Each number is 500 + 25 x the weight over its row's rms, rounded and kept within 0 to 999. Layers, rows and columns count from 0. Numbers have three digits each. The size before them is the row's rms in percent of the matrix's.

# layer 15 MLP down (transposed), 512x128, rms 0.369, rows 501-511, columns 0-63
098:502536508469482524487428505480495531507517480470463506488522502482470510461490503459516494489532503507557533539486515539503532496480420487503525502501506498472553486467469504465525509496490507
097:479498477504531495482537524527463549510502510511511499505492500458517529422491508481523489503497506496462517503482521469500505479515530537479505471429522508522496494530513495525501448486489519
100:512529523484470494515509501489480500525509472502498491517462520471478485468512507519471509534489468489533524527524512492487471523497513534488431501500490476537550489519475475409489491459532535
095:481484469531485472476508480505515518492497495512533497499481482519505497515484489524478510542520545484455526493465530489497495512540464516500503511516535466522514529463495471418515491507458521
099:520482508445502522512508510517467517518527482495514545518515499479510501523484506495487491525516480499500487513475501513496508483513516472503495477444484474559485519469484479523531494566541474
095:518497516519538489527514493487524497509446501525479483520504497521490498512487466478498494493517503512469475483491485467515471521568495492532463527543527493492481500511522507487465478436506477
105:448495484516498499532534489510483505529493515522500512465497538471482514415534479465486480492502509502499488521545493503498570490500532465519523526503509499547461423512520480483497503508477496
095:501506552510495436482542478501479549499484505485512491507546508488478466466505447493484502482505464504511508465469496481523505501492505508499493489482470495523539459526558482486472528507490503
102:475511455472468508493471459566488497494474459518503467493556478473495469494528521475520532480479502490500479543503508517458546487475509487492526512531503516478470484505470557422507502498498463
102:489496435549515476488497490510487496496483483476464526495493511518522537511512518463518503535470537530500522455536500517517523537530502502521500504476512524498504459524465477509520449460486497
097:489502510536476495483527462521512501493492504482543552511529509522509543493463508498493470489486481511463518470486468508505452477549454496543490496479508526479523506491472444510538499529474523
# layer 15 MLP gate, 512x128, rms 0.242, rows 502-511, columns 0-63
109:482513469511474543473460495490533507446492514507503475488510492503538477475517475471483508482444470488470490482509493493493477528484463472487456554489528549468470524486502514510484494541500508
098:528534498471503493479485466487476460462484523524481522518489493476509498509486490511502521507502469533474560496474563469445507514537477508483513483479503459486530533480484461441464512456503490
088:487490474487503487516521509494525494461534457467509509476520483478509470542465555483490494521475493477506487495524512526500508499491489534460524471500474465521537527490499475533529487463486502
095:499446490522510545511497490519560485526538488472468538516481519468511472501455443525472510530497487466535482524504498552489532506494503470499517547521490492487496534488516490508504516516481503
095:502472462527469476494544494515495490510460531458463472535449461512515530486497500484479499506464495515522483549488456472469560507499531491514486507497468486505499492495450493532517505525520511
100:507512531487467514532534488491498455485521485503511538458507501497483527482523497515502485471469524499496499483505498515495481483530523556527476542505504488495498476518471481499496481522520478
096:514494521492497471483443518542479518507479447506473483504520510508470510477510518469460539464459524483464482509470488533527505535505510480517471490498506490491529499514516496494486460451521479
099:490508503487497483542507502478453489509501540522489482473434507512507510513491497490462497553500489497500537509487534500534536469524505494507499485533497473545523506527507476451541527513507502
093:478520482462481491512516503512488491479540498517461512541534519527511508513453466483477518429517465504527502492500503506524516518492489513520502508460429479514499539518491502505534478509459536
098:488507499535527474512490541506482513510500521593485503478489541523419472486487496496535514515519524454471523514509538538514474544503457485492502495486488509542497526496487541505527515532508525
# layer 15 MLP up, 512x128, rms 0.231, rows 502-511, columns 0-63
100:492476545480473469462477485496501510480425475481482492483426514493489511534521487486479451518495457497479525476484495487517512519503494493503460459528495543508506496476561479476472510511525511
099:501474533477490452495501515487476525474481451483470482572518508495489455509497501510496510517464500508545526483529460445524490514517455521489433478476449490473485507520486517456503499531464509
097:536475468531507488553502556482471531533520538447498533509443475499506467506505511503477480504555504512527509499505471536518505522519457478469490466476468463481502493552498542479522508496485517
100:512485482538501494498518510557540538446526520494491524494468516495489537491483511481446496486471534478449469511528491493546521464475523503483471502484515481471518538504495548500541499464487495
100:518484526504484513477546489484485495482484511497503475491490478538501523557471495507478546478487521476493445486507482529520490513508480472508510480541501492467520476502477479444505533524573448
104:488465469527477494472493512514487506520459486510497536481492499492515568503494527544488506551462549532517532522498475498512512463523532473518504496518489484455493507523486516513497501500472500
090:520492498503497509512484498487494501500494498495478513524499559471515518474496487517494507485505535516475477488497503513473522485511518490485445432456503525482536480540480510510506508532539509
103:478547454497484512492500530520410510531472508472512450507500496497488497476504504468524465505496513527540549533479516494489506470494481498502524469474526451522513468525512503510538484487495489
107:438506505490468461508503495507492503472452499505530505530484526521458536537500511478525444531531474484464497495521515480485499495484482517523489479526561485544512499478466546492475486501483492
098:466454504458494530499486526494453486460448473491489507466529538513510467491489510490497503510518542524540501520489506442522509523473501466483503502518493505522546419522560499462475482482495498